Weights of a small GPT-style language model, trained from scratch on English Wikipedia.
Size: width 640, 10 heads of 64 (5 for keys and values), MLP 1280 SwiGLU.
Each number is 128 + 32 x the weight over its row's rms, rounded and kept within 0 to 255. Layers, rows and columns count from 0. Numbers have three digits each. The size before them is the row's rms in percent of the matrix's.

# layer 2 attention query, 640x640, rms 0.0455, rows 35-63,99-127, columns 192-255
110:189125059139149075152149107126102106138087120141115130071081162117106133142183106134121070155093107127086084124100157144118143127159108102130173139179102103182152123169095126075171127102109135
091:130105094105097108118114129060107152099139153101044104126161135118122130141134128143095133148109170127143093066125104110115156157116146123079128150118161142112129097148123153100052151160150134
105:125157124169078123119117184071101176158137122129089146125176089148076131129101136195111145124161153116100140101152102131159185129089093132121092051164109137131144088150140153158134130086127144
091:137137064089180100142080160115075064149065100123123097099105127120123139148116122158132134119116133123151122100139115167101083117139108164086088194149080090128102046136124117106076192105146172
095:120137090125118137115108135122049109142120087111158076120076148103110155114091148111070158139154109159108153134124058135119125093123132128135099132155096050158079145094113121032168132123144107
101:179107170119149109115143135111156133128104158205151144122123161082134140165098102137093089156120154142110152111151088171160127091113132132123136155145182128158171150120113154164087100137150078
100:164159170133063174135126176116167120151168142145177119123102088087101155147178119128096092114155100135143188145142076110135106078130123145122173123137073164164149088193110118145166140150134099
106:133127130102176087142140161146071143097077123143185091077130140163200151100086162160178142094111110142137147090154180097158132104123161091148129196110101111198183056173114169099059115093154183
100:116112102097076076080139129132120164125166160152123155149148111094156117136125106192161128165112171109082150114202164141152110115124053103147096180147101119068128136153164147116088090123083147
100:068156095104165102152126113094166163176101110108130156123110103120131137170162215085164132167100138084166159175149117133142114083149108143089136132080175082147160071125131135083087133147112140
101:172167153134077102127112124169089167140104166137112129130054129157107203116126147122099110152173159118116102135213075165181136114115121140139134161094138062082101138124125104111177101141140078
106:161136110139149137124103121120158197145154156183097109173117108098080092089098104165138118185042140096134121136127125114117182164038099079106150177127157166158119079094141174120110165124162136
104:129169111134143103117137133132125182105122108142102162128106169191188127191188121183107139105110141113158112144097175081153140146142147129141164159151115093122138152097211089143120191080129126
093:109121073140114128132113161103113084107091133113143144103135089092126137143156180193179138116155100115183112079153014112104126156084127084172123106174072144105097082134133172090132116123128114
097:057095125153121140041143063091097097107084159115154170094154101079132169161104123163132108146098169140142138120092127144146170133155139087143142189105043133111130099148163165130065124137088135
095:148186148130174078126119094115133120081188136193103123216154158140169151133107087133125126122180146032099149106075151129119122120127034101136120197103110123120127116168202128141122130139174084
101:127154161145106095141124161139146132123139184115089162162158161140108158164114149146119154121154174115110105115096152150117131146138113142157094114104163131125101124199119092133150068093128103
101:054093147159078128139071113150187149139154092137131095144118192148167126124134084098123188085077152111105101127138164144159077155127188101172114111142139117156146147167103114102137132136104101
101:103111115169148125145146152141094129095135091132098127159114144134153193150083123109151137141105122126130148181109143095142147105110154176072124134137171192118104134142174104163099122094122153
114:125119114123183118088165171163096076124132142061140083142127094158160162102159107124100065125115115111144102110121141120163126090122099090127138152137148182167099166132166084149173144122121093
096:084121107073156098172101119138154136098122131166129181123072142158145165105095110141157118141155185132072169188123096127150097074149059157120143183128164064126116158117143106169152178088095102
098:081131111123109066136118186127171095187127091134111083137126178128140121134118113172097180127091096092191171158139075113148126157096079154118102101137136147166109163150172102142076145080092107
101:162188137036150119178108140109048111133095110160098129152084173173133139166177162135144113100124127151076090091114126170073153178069145129099202121157168099170082156174089192120140107139078171
110:148097141136128145081099186126153160165151107103107162083119161193078119131156128099105133169140153120154125107141130161128091113080103136148144145106168121195078114148112106047112103169132088
097:158193150127057099087139115118049107125164116137095202076149163125121164137105079162140136128136107107105114108148050129087056144154087114128115097146114094137153125159105127149142128145108105
100:168085111158119158074131124142142161191149191132113131114159157120110048127141093136100121116119106189155138182149138138116103099175120153187140118121138169145109088176118123136097014093107119
099:122156167099174098144128099174144103089047153120149128111101125166175124128167104163138119096140127129097109133172148100133108137111100110047182142154155162075065151164097099159163130174091131
100:130137187170165104119147120133141177100080189175078141121140149158136124214156159179202106137119095122092082125107127102147088115144161179105087066120103105056138120147132132183143135155139140
104:100143146118099103137165099183085108075093113177141106140127205139124125157135047089102161170139136168101147066125133159162077119118123105112110124154204130122129111129075161180060124193162138
102:141137110150120124159115153176138142128062129176142110166122148059133094095158103151083110117100139150116126125096191164097110075168124120100105098161124125090135134141179108128077172073131113
097:154167152150092169137120157169090185117123120152088113133222117162125125062092136133115151148127120160091129093160124162129109192126117129175102135161114064199127129124135154130071113141178163
092:158073081118133132128162143121134179155149162151110108120084123104105135177092085086118084120101119187131103151133123093157165101146108148122113183114071175126162166206119086105106134067146122
100:182142027072143093090146116124127081123104094151100081113121101151101137098091096120125119162069144164122067103142074105129157096103132129131118213112109078086125112130100110111165140095152143
103:160177194134109162099127075114110106199103153130076128125131104133153085141140097131176092101156155153132129142113152155134160152090159122136105094177086146122121146126172083144138059130146159
101:151111119152169087145147075190135073172109146133107164146112130135147166145086127138144121159154119162120180074125079096112116088136089154127144197129127105134112149095094073177141087104121172
096:155121209093142127169108159121144100143118095103151134105151146158059145115147127135151095086085157151131160139084190059102155058133179105138071092169137154154166141188107122097128101152111139
100:114127131124142093126173132129114170147035123112153177141155102093137104125086077155143119144103205124033141146139115119149154140113099100163157132106133144109063156097144110157192130075199109
099:157149135146146155144159153123117142125140154182162119181139160129133082125124111189146152104122117142125127104118121160176099082107141108115128181146148103088145079112178149116111129105121095
094:109127148083083070173125145157173108168130129133145135122167099123094106127129114185134173160107137173144124064102091120092165124141183052084200088154096185095122132106197112120159179150107115
098:127135108111160092134180077155141117209139091140166092095146121178111137155164116129196154153135171176076097140144092194159166114164154126116183171128134127156113089105147135065124109156122110
101:152081117092131170134078130101147100087120161117139109133091182161085089110116121132147079064094101140086151152189158065160153087092158182137172175104086112131156148061145090124104136144180132
096:079103123145168136140122091103130102116099118108125132137218093125157190138077132077166083110128176117086114163130154145080133079082127113123121157159185154139186157154090086167134129168084170
099:112175150120113103094133123100106126134118085100116111132091130188191138175133185128174107082073154064156118153150070127084189099114145054141160193096118140076127110127083153190138094118073139
098:081118146122127191158123083097139154154150132114108140140182140106109116129125150158160088183142174129111110102070146132079137074150132130135144125110118156153096151135154117160102173149112132
100:140135115135144077119160192117069185166134180155116129111091171134135142168129161084121145136161060149136161095164135161190159188123103093092155075102137128143151192104120177096155138149099119
101:125195171121156103132112106159125139156142119108120116081136176179179083147134197137124087155172211134122145122155113137054164131188146083117170124107102157155157132148180141150183144184170128
104:116137133149146128099116193122133143178081122143084068185141125130187110095066126112159163144136102131158143077108137121173162116158136127172141151111152097122193076073139124122094138126148139
102:151133179131129163169145109127119136126164113151183111099129162123112157118117132159113108165116118123112119177122089176138050147123163101131062149115183072144148151118083200100137121136126163
118:115091129105183167141155102172110202165113144163070133131126133195247115110130101111119106126082069087153121097157123099131095096154096146137093142092130085089128129132072107108080173176093107
098:138163149118163094158174105154140109101147139131111118109117151136144113090128097095182154059149160162119184137138122112184081097167139074120129093088101109157183162184100156096122140130113100
101:166161153120130060146151129101103136115116133154113151197121169215169144125125145178200139139132034119131120148101043107167112150161106136068190075176225117134118175130152102160099153152093142
094:140116083130123099111093146162141142107157139114146131150135088151137088153118115116133115150089122116090200150095116115082155116111098100154123095116137081146109084144218153105128134121131103
108:137094133093035192088124116084139107169136123133150139122119152112133180106155135093139134104118113150178120219167090090141101139081094124120173125163094057124128175134104133095135094145147117
100:073101133164170126092049150176132100108187143084190117049121107166155074114182094131139174161113126122114156126133123133151116072176136121125148151136145174131145097143162137143153136155152107
104:120119104114154138140134102148104169115103117122137166175118119076129074119143161183128121081126182136118126048063149146132165151105118131155138113106096103136110124068117166141112114176080173
100:132138118094147158133153134149147179150151156172136154103157092112156123129135134126195139134123159094083133111079149124166129151084145108112110089087143122185139145162124134084084146112126148
103:152083114093191132096084091098143064135146143084104123165127122107170147152113132180129171134112113123158092129108074106139163112111165121150114126185114126136206142147118157127167109120068108
106:078072193149164128117164123092112122133062105135147163136180119139153163148095175131143130205146128089184086064135193066144123129182110156153089147115107051157130104120150119127150170087156187
# layer 2 attention key, 320x640, rms 0.0431, rows 35-63, columns 192-255
108:136118114102145090130115100086090121103124156118104198101090184196203220170096145114124136092156105116178084132090126090109123138149103106141205108138099136113067133153088103097097067146138164
105:115100139114146142126152049118145145115117128154122204115153131136128144116103131150177119217145141117160164181066104105156153121157197049112129133097122080141103103164156146111138140106132132
101:192136147161154109085121114176113142128146158111045175100140132175155132100130095141124087121116106167131148064046151153120110156147128156164100115135122156132099156102077101112086135121145119
120:205146137107153111140172143133104142136132110080157172058101127126097107111155077201106125060179158151095165107138088055114177088112055127147101097112098104160088116138158116172178136129115140
108:119147064148112102154166119107101104118170101152118149196078098121084163107170117096082104124140126150148057103120130161158140131103098143146143137158154079123118136071136110133180158169143092
103:133118054109173090137142139141138177139080107203133138111131081077110133143164225082106110137093085165095148155117157126088128127175089106133114083110169119136136146166121152133102110147155140
112:130176166115070118126097106155160152148201108142081123106107102124112115126094152071069109207133179082185095088120077114134070164121125120117151127143120182111179110100139138079132094152159135
132:099167119141121080189164131148136178133126136125192131142109149128103134064123099081080131128121085129080201150084152127082148106086094111084118140144103134141136085123131121112198111114135126
123:168148119137128109128118124173065127152085159106147102110104073131098159065124072175157143098105127103100147184194126120122125136091086098110097131159075163111107130178119127113196106070084101
112:125179141129183200087098119136103129180106148068106104112152070149148109152121200089142085177109166131181090166142125156111089130132140170159168110084206163127068164136150117079144089212117144
108:117131125200117155089137162137108161151186126157060125088138164138103178254038153105082136141044131131157091127124156120164160101091116153129173142105125123101110155143134159201065107160168161
107:126137151095167130107077161153120143169160124188133163136090129139102179143112114132117145143095097145130154150119059186152173122085129117133153118105122106177082034091131213117110124137126156
104:108132119132112127171091148145067069101140118122146115112100137130121161136183120135154115156130179112186115142151171099150134180163127119143178145112119130162093134147175154101151122119127103
115:124125111110156127132142096112128069080125158186111106132108111126160127209068177107158099139143119134218072088148091155164089101102148157152160166129147103092157104137107175145104124126113166
116:069109093145070124156150131134158160079121115152158117171157124092115105098080100139084152148136107139115156143139161140115093112149106155157109149079083152113126139185145135166123178117078129
106:124144124131175107093143099105105136127147140138136074154160156160139163108115116092175143154155161159137103143156096167075128085123047108106113135140087166128133090101159177093187048096113089
107:141148132089145143134080146147175154074154148141078079072160086187170144160069109112142084176147141094177092155139147173096189111178161132155212110120127066137089084151137213109133153156122131
102:126141133080158121110071121126133111137141111098124146089126133076168134174081142121125146103136166112110169133105077129138116023123202084129153157146116146120167158114148162172117164128127095
110:124178162135144176173158211140084105122152101122077051132134115097163183105060181121116138179180087094183137112119255157074184208099145096051085120106149164124128096116100155105102119120146128
138:156164146097144168058092128094033039139136099092124111134131090143164125206090152096102130100129097117187125105160076149132129093186149137138155158135152115075061159129167137135132166125104119
113:145146096146105140135123110191132114174083142142137150117064162125145183154099144134161167078185145184090136185099122154127165099098112187161119129134109132146160156148143151133133135120172099
103:077107134167093138111079088117147146131114183179131116121157155108177167112088158137091060135156134086167088120139120158115068159121162130079152055083131168110111071159127132105048181102124091
110:070160174154111144152160080104126083108068153137091081168182155125117160132085158155113153143078117194047089112156171141106100188163129149091113117145190080154112136168110115119083136154140139
122:090182183195071155073081122163122160157125151212090121123104144182138111083087192110100146157178112112201143158146103146138089140112111178110112146100233102116129156133101179088083138173155166
109:147116114153131149106086137072157118112162111076098139078101193068125117176165154094121092114140093058162124140095143173192095161114124122134099094074133148133118127091119106132105161183146138
109:122103148148120145146159135129123124098080173119134108157164133158124091104147141170082105167111152166111152126106154114152100141119159122173140128105204107109135087201148149127114115149115144
109:069162175100111084166115131065116176118130149128179216115164147136150032109125090107149119130126129119137206132097154114130117095136170115171149107154111186171108079110173158157134051136051065
108:091053146135156134154141147085117150083112128143133182158101123177156150166138135168181063113118156121127033105159121102174119124137173135109139112102156084131159147157141184168138141101131111
111:120173124165110098120130134138096116180072087101152134140101087132078145091082102105139085195146078138109137058146117162108109098141116109161108142120121112153176092155129136188118088140133120
# layer 2 attention value, 320x640, rms 0.0413, rows 0-42, columns 192-255
100:099108121129119183195135102119123152135138142129125124079109138230119134151111091184082163167121155143152112132122155105114094147068157132144163133153156107086071131138059084159106120222140106
100:093098190065101101162129154115116135168070101133155091140139143128162207118167124126097114104148115075133109136135100082077149120090137175172115132104133152141168159131125163166136099118085181
102:092086176111104156124099189137116154154141155134155125119114110091125090113166119161112127127125109137127139096081137140156108112157203132140181178086121078094121124170139099079144140152124174
097:138150083090103121154079121148131095124104157137154053063149094118115129087098112121139140080131138152183130189156132183158093139140026126146137138100144162088101130115163127159151078085106130
102:087116161107118143122159129151187091113149092116138117200124163133165103120102137058119137163101140118123200000139146143089127210133122101147131109118103109147125154110153161129096139132173138
100:121137125119161084093115103127080052146105123120188133121159200080133098130120162176135151111115100096140097118117094111102087132160111082108128177129157120132103134178114103111083105113144071
102:096207122108098077132138155126110167130110180112115108120139134122133152125092128143152099035119096097053103132185105061146119137123139157148147143158132133117092139121154138100097081130050091
098:198150177113186163162171178070123097105062157163107111121115171177159104108169132149099134160127186132117128147095130160110116157107135110112098109119140131137176147105081118127057131106140178
103:169122098174137158175086128099143144109119178130167070186093139077130143139142117162078070161164175132146114166159132135126177086143129121110153123166128123115123089093083156098108147169164076
097:114134122147094140128132170116162126139134185159120149173161156100162185147087177108115127151147125131176104122107128161102094076182115157103192148153118138172156119163155157139144087136102126
098:172130113067136161103162150131102174133143050136127111094142112156112145147133123115143141175188091083127130138069171090115097171085138178154118095116133099151098144119129108088052098123101136
106:151098153145134168150108087138143121103139091161164112083144142182111138120111229086106104071055116124128183130105100119152143140141178065199172145089151097152173147068099054121162141111086151
103:128062178129122070141122108130156144129158161187093187177106087180116148092164123138163151127140135096186143169092137121121094134150099114059139128134132089109167167148138152189180069134137162
100:143097107144119163177088131110138188166132167117132150074193123148078126178097194139162115174115106122164125143152151070096101110139134138055144078188116093079134103098094069091122127083087142
098:108128141106155181078181122167130118161120116180151132050136168190024133110129113055158161125069135133102191158125116139109100118136154171166123134123108150129135103180137153119117114102118175
101:093085113159116132118121150142150087058158165072070125149193124122169108069126169141065102167130213122132109173100088118107134150125117185147118087077110158148149142148183102119089129126108202
101:094189121153126110115140111186151100143113132158141135125154125161088115074096160123137125133182158135127105152182134144144102167086109108178182081157179088181105136104083134052106125053148120
096:131128055136077111184150111142173144152143175127151122111127140051158065124119060149118070102101161075111105133168149055129113108116148125131169068144147162182137186236079142162091144099112106
102:104073107109127123151158137202110099114100129144123122124099101104126173110174129158139095085140126217125116077159140143135107086133095107086104127102080153110148092077125140110119126120176167
100:129113165175130112125099135115174120120120188112169156146130104127109102130147169128102117105108115083106165206130087092115174108113093165119141126156101166130132155129105146203128145154089164
097:141068088162111142158180150116128128118097056122132112135161170155088116120158143101154089109104154092121115126103133150110106085111159125088169139124163135128118118070155129108074129237092144
102:103096158114081128133162170152137142102100136153091134172123131112134091131217156095158143141097161176150048136178115163078112109134100139158160116129126108066095142116114120140153185187130100
098:140098133144159121146131109184105095157151135156166149121108169161104156110145117144144079140097111159105110096169141126115124182131095107098131128129097128064173109128112129140128109068152127
102:120156109116145098162127126147125110110110096150197155085129179052093114123167098138120114172111133107155173127114128129147060114182052133151121098124091106092098077141143071153147142103136138
101:159162114152125112088150132155146082129091155103125119150109093163128140134194100148085119152086142164060181120121110096138146126100128123145136146190169109157084161119121065131174143153126084
102:075057132107122114113094094168154081087126171115148140168122154135140137097110104117139118095063194145063141083176147129120114049138110097112176148122165135099126091149132141159144152162127140
097:193132174109092188149148144245123124082117137094098113120174085232139118198108064139097138128147106167148120100105196107160083116095131151127147155125101107067102135190118233145121133147109089
096:072105143137121078145116110153116104126113105154117154087198094118112144126089165083120088069132084112113126199139145139097124144092121149080163096143126122169120155134167162156084140114164097
095:121142128102097118135167113159094146066087161158178141126151129086138127101106103177117120174107155119164098103211114103106052138138146133102146112131050140108088028117113082160120185113105125
097:150108147116115102085100126184086114126139100150119096140071077191117071136143110175118113171131100133069054091086167150157150072162101109123115128026071149110052094145204158150121089143147108
099:145099176190073172156111119083123163072091130116127098083110134069109042085133118192152105123094120070099117077158110143169097097120080151166153176106154137136100095153115133112043126117200119
105:156128153068144099072159139107127187025141090103175134145102151143163147157157120157154184091190127174098140155129085109179110118156134128108138136141102103186147149164087094141101158146137141
098:050118072153165089094081123138148133119186104140085129124120164156126131091091073067147075140135124098157152105101111137104073167160119115120153122149115074129195145119103148129116150150147105
104:112123129114136149151080057145172161131128108125156125190149178143182072082121100113116136113156102102077143195153153141185116184145149074132223119120078171101156097155175117164152139134077088
099:107150139165114182150161141114130113066155094115121131144148106139112187051115080135163135101185152077168129099121188123103163115124108094145120125135148141178132134099155076138119093164046163
098:184160107117097082151196212125137162096165160136101121105110134162089143151105127191119193136125124111130120055095108127140176151144126126142088148142126121186109078118164201161129132152156147
096:168121080117140104158134095157089123140141140046155164130118171099221154180175117069134138093110084150135149122138180090065171148116060177153153143116098135135133126103236081140078145120119120
096:119217134157077139121150127157144142113155154131097074152157111096149107092198105128136093123082162187158167128111104180132098069164108071101064135154103095130110125099130104113149172065109137
101:083130108089120116106116073121116108118113177122129206142117098119207089151151128116128151117070119135108163145145134110123132084109077071090168120128099139088159154185192125152123175114095124
102:157163180115095143140124141162146069180147104142104120139129145120098130132121132147159084074091153125159074157121140184167138094124127120111145169145194049150119113051102120085092089108167153
099:140140131108145171118106117076127086149061163095096151188080113088141146150126095121103154178098133088137148088183168104136092096169109123153137102112143068113143129079083099155147122095147133
100:033157154106139104127098138165149081096152190136206111061115150142140111069066151142089217082160149148107152071141128121139106161100154137113120127154059146142086138069080133164135152140090091
099:088129153101096187128119105122117117103129127141142091147129107152199134118115127096175131136079094118121174122100150106166125099135110112133117106054128129122157167079091099166148155124121136
# layer 2 attention output (transposed), 640x640, rms 0.321, rows 0-41,64-105, columns 192-255
088:058127091124102112086131124126137185151139109136052127134145107111183102108078161083122130124116095050163122099106011136115091124123106131124136137212096153128116121089090190140132101086055137
089:105137099096177102085103079132085131102142121134113092125104136143229141185129166082112112133152145107136150130204049045104150170149123102136104108131087116068104076140111099161046152169160146
097:120165140138168105107100149125133121106176126129164181112135144159071129212105097151169062100117219119134116147152151092096106104139086092127139134083133165193086165130089180122115127127114139
089:153137135178110124110138125140153049071137129119157111141107110100126138132122141150130125114170099085115139086130157075074191140119162121139113120148089069169148090113068092099132145215111092
087:167074105129138069074128073130072113145114124109104174124194187131128121090120121045169133118104154145115132127145134124162138199148133172131062139086187181108152127159146152119151132125137159
096:145107077136065174184173098071143147153121094073091073097117100176216147108110090098171091103085207175111103143138132105131126074122118154147149134103119110069156141166119142187132174124211158
091:167145099127181139130127141166173108174097106086146149063121091130126089112130156097160112143154172108167130120178037161149145090160187130132158106139127069077147144092099149118137114153112155
101:134129079116184104130162042175135143146129121119137122137145142144125148082132138097149100095096100129075182174104081068158171092118091118123103156167101173142109159145135121097158160156144103
093:039130170076164164119146053152134152092190124108090127131105115169141112171121136121137109113131056126059086091105250109146138114157071197118147122155161136149131140130115126159166098181145192
092:110129079129091153193138149112136171106076084112166150058090088140135066139093057123174152104113099163080125081115255117127120137102146126071164113106136163137132111140093170158175154102135179
095:117094148152128093172078150172119125145149127061097161117140127180128121095202167083115142123137092115167155117145049169131194043133034112121180133153135138178095152101142139127122077124112153
091:128102027145065166108087133164097108132164133132164105086189161115129093177134118165179107164110123115159117126109168123132131105142118090139157062142144162148054134140123142135138070070096087
094:075159147152143082088117122116117156104112122122123121092150125164148060174158205140125159134124098115170109110080243122107155182133143117117140101149072155124171102110064088105064095061136101
090:172144103083151118130169123116152126124142112156113129144135174111189189096093108115150107115196152195129092164136109153160185163125125162145156160124137181157150113121150137137135107136146137
089:140156095161096166152121089115150188073117102175127076146120114113119138081117151170097109128125149204175076102170140103081143132162193070123099203147117149129173131141126148082131129101125142
088:154125106150146094148098102090137108079124115189155138140095115160116142117117060107127106101133169163134106095136006142105088115128182122151150166056134115073126120158147130091193116169076074
095:166084126062179092177079129111093128153160112123179071161199160123154143133116080133136123117140129136185116104119119112123081174171122122110145083131091110090124144086118192193156078156103108
091:189095113158121114072102115088163109117097159188182150119175125143162194156149165179172180106102145129139145231127102149095110161113124152153134080089157079065124141162130125102144088071174136
093:158136156152088138095126161078187111125148127098135155111131137109106101119144111103154132142133142109148104124074107144061119138133194085185174092116132131115102161189101137052148150117128065
092:123108124108114103146142139132097161163114117127088077183144100159126132137081088098161208093118142138099131122095216111121128144113157093094129118143145179162073123086126134125143157126123113
091:149102141098187167159100179103167119144138138156157096122104131178155139089115155115132122129182127102121134184131113083093102121182128166183147123179107119144155127195104154132135138077188122
093:156118139122113119154130085121088120125153122159129157114166180079103145094134091126117128171104165147131118149069202103109083125101129153168106130096174095148086139196132132082083166162084116
091:151136144120103244157080084124162187123102143135175135142092073111134102117139097137154137109112110145169127126131168114181064108146143143151101116107128144177084136151141103126149151157127088
092:109058123123180158101129094119098144159153150171139153135175129102157104135037172181178124107082150130139149122166079155193116180105099160103093107105046101040148114163142113064083134104129138
090:130200132106111105155084136131157157095130088121062092087130102099158126145160129107142127118110183101134077129087242091136117151138093153117185140132142145107101138165071188119093165136111089
090:138171112150129164174113175077107102159157108139087119042111162107141197159122202152150127131144107095120157117128205120061085130208117123127096145136067087111172160148108123141126150121166157
088:127136132116111135170047111136147246172123073155159145131153144156141166072133152123146121089129152087155137155106055133029112182151133153131141106115166084185138156112144129125082080191109117
093:161132130131163244136163144084043102129163142160172177101135104121232169133119077099130182108107158075151132083141074116118148153156108090090189111127129100120119103133085159118122116126082148
082:131155129160188097160089174146190140132166153091126124122117130109140166110128044167089145138139098162182102122093122116140149182087172088074116106089124103174170178146106150156183054112105101
090:161164112123099116147127153061180121154165153098108148136154135078168118107118126095113150128117103116109135110070096138126115084121139109107139117151186128066070115123100104105170127145143105
090:097150102060106121103131193122109140123114084135101168151128093177167139158090108150115134109116110131177088162159082101166153141083104158158094084085149152121212135113203087157138114117117137
090:074126074116132166106142128128091114119144085094045124130156125138108140137143122161117171142118105148118119069159100187153105079109105092100097131155097130105095172084194094108164087156124134
086:221134130119151099130146093139126134141128137183123176151137050141060080115088178144146189083160125086109126144145167127149186091156156125151073114147145121125141112126164093129134143118194103
093:152171156141125058104189127143154084107184176203132128117131155154067161123156143136112100108128174151130096114130185069104138154173110113098083120142105106119100142115168118243131168139196109
093:109046092083115102086153157117119114112105117137101074142168073136073145119184129177101148144180128116174119123142068133137103160065130155110163067118116128102112135175090122062142175157111095
091:103136093164102134130078153094122167146090097115134213095105070154114150153133115104176090139114124157149104137115125096146113126142151123116130104103132102184118113124103102105143146157091087
091:084086162135092078144119107088097112178081184141103115128210154146156100160054102132157093119081142096140129153108126165134093063132130117119080111086117150137091082096136098106048141100109202
093:107170095170196089150143146079162154103075115150111139099104168168086127161156118131125081131110110115150141189112096145207131120127132140106196101091080112108129105098033157141173079104100140
089:160105138146179107095156107122077155120149138136139151098129153122148123122166059124072149110080130106112135171096223130164097132111183108074096153163118144128131117109099164072106126082080152
092:174094089160157127177164134099127060100068137120133120115122134162158128090045140164108150176178109172106131107137154094143085152116131113105177147152165138133123157152088088087128150094117156
084:133131163128087143117142147103140176163109131157172110199174133165146125141142179154130130098162111154100114119155204093123125128205105125158120091117122159145125087140137170096098097130117111
091:172115121140142098141130118153110164142141123108129092173100127136173147160124147119126134128118102148118093114112133146188158125166204100097162148123106149086143138089140127138145093101121131
096:158132132116142137130154172126145081063129077169098113138079138128148153148133207202140131178158092217149095129108184156099105121172149139111201100155172064127170138132158169139121092085110128
102:133103107181143135075068147133090220117148149134106143093132126115114111096086162164200153125163105134136115100109128105223148148164148179134148136080122142076149169119112144109147114140132160
099:137135143082129148117143108147072107157131132146125153111130153096162106124107110126121160154126125107158125134085146155104133134111147122122095114197105143124146120107165139143180128092074053
101:198122161095104129143206140111118149174115099132119136114116092123168197107129145138074115137119137151179147111079199120134136170166131135121101162112154190161148208149185131111087148148112086
105:083138157081078190122138103150194172067137143177155112114144115169112084134114154154103096097118106139075153189147228098088143148071153132151078110167108096119142140145133124141118119128129087
099:117141112165144091132061103120080131150132090178158087152136156104106130138111122108100153131167143128085143128118202164136119187130141153121094106117140137119130122070109063128109127078131094
097:125131159129072144098158108150064098063171154131124099196128203114102182166171174154106129095108165148149158154072178138125117160132111081159117137134111090110137114153111135135138158130141088
091:135143103156140112124189094147200145168180166066143133162063091110080104196108178076117096143125091119160115145127152199112050198105203124136150082096118141149081105110156073146094122110128151
099:177130117108109119104132124115135168097101088111101159098062097070124147143101114118143116147144095112137091127131205120120121087137166128124101146156123122083155141151181086083143164105168110
095:116165111101131153092127109137181126157073075117095138121183078139131079090131064148097113094132163074171167185131087115118159134105142112107070152090120143107066098127069085167139138163125087
095:064141189204113149156145120145150101131131115142120093115095047130034068138177095155138121201133080175194100161116132130050138205084190104129099139134114190114179170128128162107204108119118123
103:051129169102131117116155106192110158059111126126134193170101067114126118085055126110200133143162137122110107156175145080160087198081063148058120099149116113102087131138129079101133104148095181
098:179066118091167151105113056151178079125116084108133096116086099110174106180146147027140126127160174158110143120134045145170151049089134122124101177096146115163081142085124143130110110189096163
096:079106116185127140135073099124147096157062160122139104109129068225104089133126107139123129146123179151085108138104045086149138113109098130116065160087078133144140124147127153175070168100136128
098:092138128084201050132175132137155077137160127116164166135114158164137158144126139184117056185169093106132118132130109130098067115116111124089092128076151159151137127138173119112082120162130110
101:124120114112118120110119107118130098156103181193088121097188105099168106130110166117092105155087143138135126161132170188151113132057131125121114131139100105192120142168135127123119091125179182
097:067111142135160088142171117122177129174106113111145144127112032117122133135148180151080102096105132133091128055138000122114068118127107170101108173159109164066135143080131130118130117135130153
097:147103154104118163071101113143093179115120105112085028128070179078080095121105112134109113157122152095072127060099160150123163137137170122140110116153068191109087129086101156090180210171132123
101:218202112165147162107093177145060166101122206144110105097107133142152170104101128056125128124124110036094167154136080104137186111133110143121155121156110146123100121185128141168089166111075123
101:114136121167178078145175162093099089117142105126111195157125173091106151121099141151113183085106130098147165141136122140133065124141092112112123082107130139104162179090131117159168144105158089
101:138126064160124092126125135149108209125163121168099166084067155173170122127199110132085105122109082118149098121122178146112152145090119135148150163111106136109076112126157090124111075126148136
099:135116130142130146099111140141103110162092173116124075116134083131140123123171107128115105138085108160165155143120116133133146039086097053155102126142149116105199069102141146094135108178136096
097:130112109149116066109097134062151083101106073159070162102163086150142089140088136161081156117125101091149101125109124109100122186107071181149080086176134147087042154150149090091145132070168116
103:124175096105139137120105091090142150100089131114119099145095178158092096139218139110176089192062088120123126136151201182096117083170168105157154131156120156145128177170179144154130143151117111
105:077116074144195127120161115083085148181132095058104067115095114124100129123122137208150154074137098123097107126118253133101077122140141183184174100136144081139118133187164153108137132151181144
104:109140110228149162109127140076072112083131109136088131111122109109129092112149113127140108127151168148132137145147171170121159151132194144131119121185184178109149120160135117144137106125143125
096:165124107159116104122141148106113128111127157096173134123127095141131125134140107141153132121122144140115104119174112142169177105105106130171112123187116159121140165198109174116147131121172095
096:108129122127136120098098150116119143123164098141115094119129083162073174087135118146176152142138129201116103138126192145111138159107130161130132142110110131154093144131157108173052059124119100
096:149145119164105146186192187087094145115207125161207129101112161155129134124080219153208133149126196121106072099162161122161162092133108143157131094119161128072087150107177163158121092091153174
094:119093096115161099160117145067139126113089135144116153123128140141099156074164121137112152178106098138130082134144104115146180177131142188181170161144158115177185159117109186168095140108144127
096:185123122194160071127154090143080133118122157120159128161160189105194162090178080097124132158127180109093171130104076128136144130151142183127106140118116108132126122069101089148112171150098128
107:184151126142155093091107112134142153135161119099189129146127158127089103166094127126124157134101142111134122168101171121136109150086133087124099138117108156117088114038124139104132081166110117
102:135120136081137146182108156131082109147164134085092077175130145100118192158129084189100129124086073141100136082162230123092166121127155060143219109076128159183114089086159150155158071130099162
101:135133043122108100108109120110146092145141090162230138161118132122098138132123121125115175064107077111116131127161129163138172049137230071099071120129130066182174169146130121095138173128094125
100:100141123146106120084092124122186127149078149082138110138149039107184148074146116080101148143079113083146200176130198143110094139072106087179133166122130088161127107145155163189116158133099125
104:152120130099132094143173117165157148099117176105066129183146196134128127107139134168124082146161050069138144093104090162094162177114116167188187120154085124121103185114127125143139091094158111
098:189129145119180155109114157166134103037126135194142134102045072079131132112149074114166196092129184132076079120098161137154154141126145086122164091178117106060139120210123074157153089062130120
097:058140106146121112165186134097090119130094140137140043079107154122083075133089174159101127176162100186105132122107115112178092136126083182066096106172103114096104158191157149146106117091109157
097:142107120135115102162088110161200076173176176113152075114141186132121140168116138149081142138153121137161120134169087078160174158139189126094122141095160120176141108204108116140102118152152206
100:134171087159104157117178086145209141104177133178091122077129104128154206149101110126127125173088096129138100168106147055116133125121107101132126149143131106141161111143118146167118169160150157
102:121174113103141099144115130146150125132137061167125087113050120159178147104072153155134126132118113188125176124113137094119123141146126128127147137137093118066113121129113166145067158101185145
098:118178122086175157189140113161044164160117141141127140136086155108227121103123159126123050130148111125162129161164211115126113157163088113115110190179113081188112110114178100166163087133094117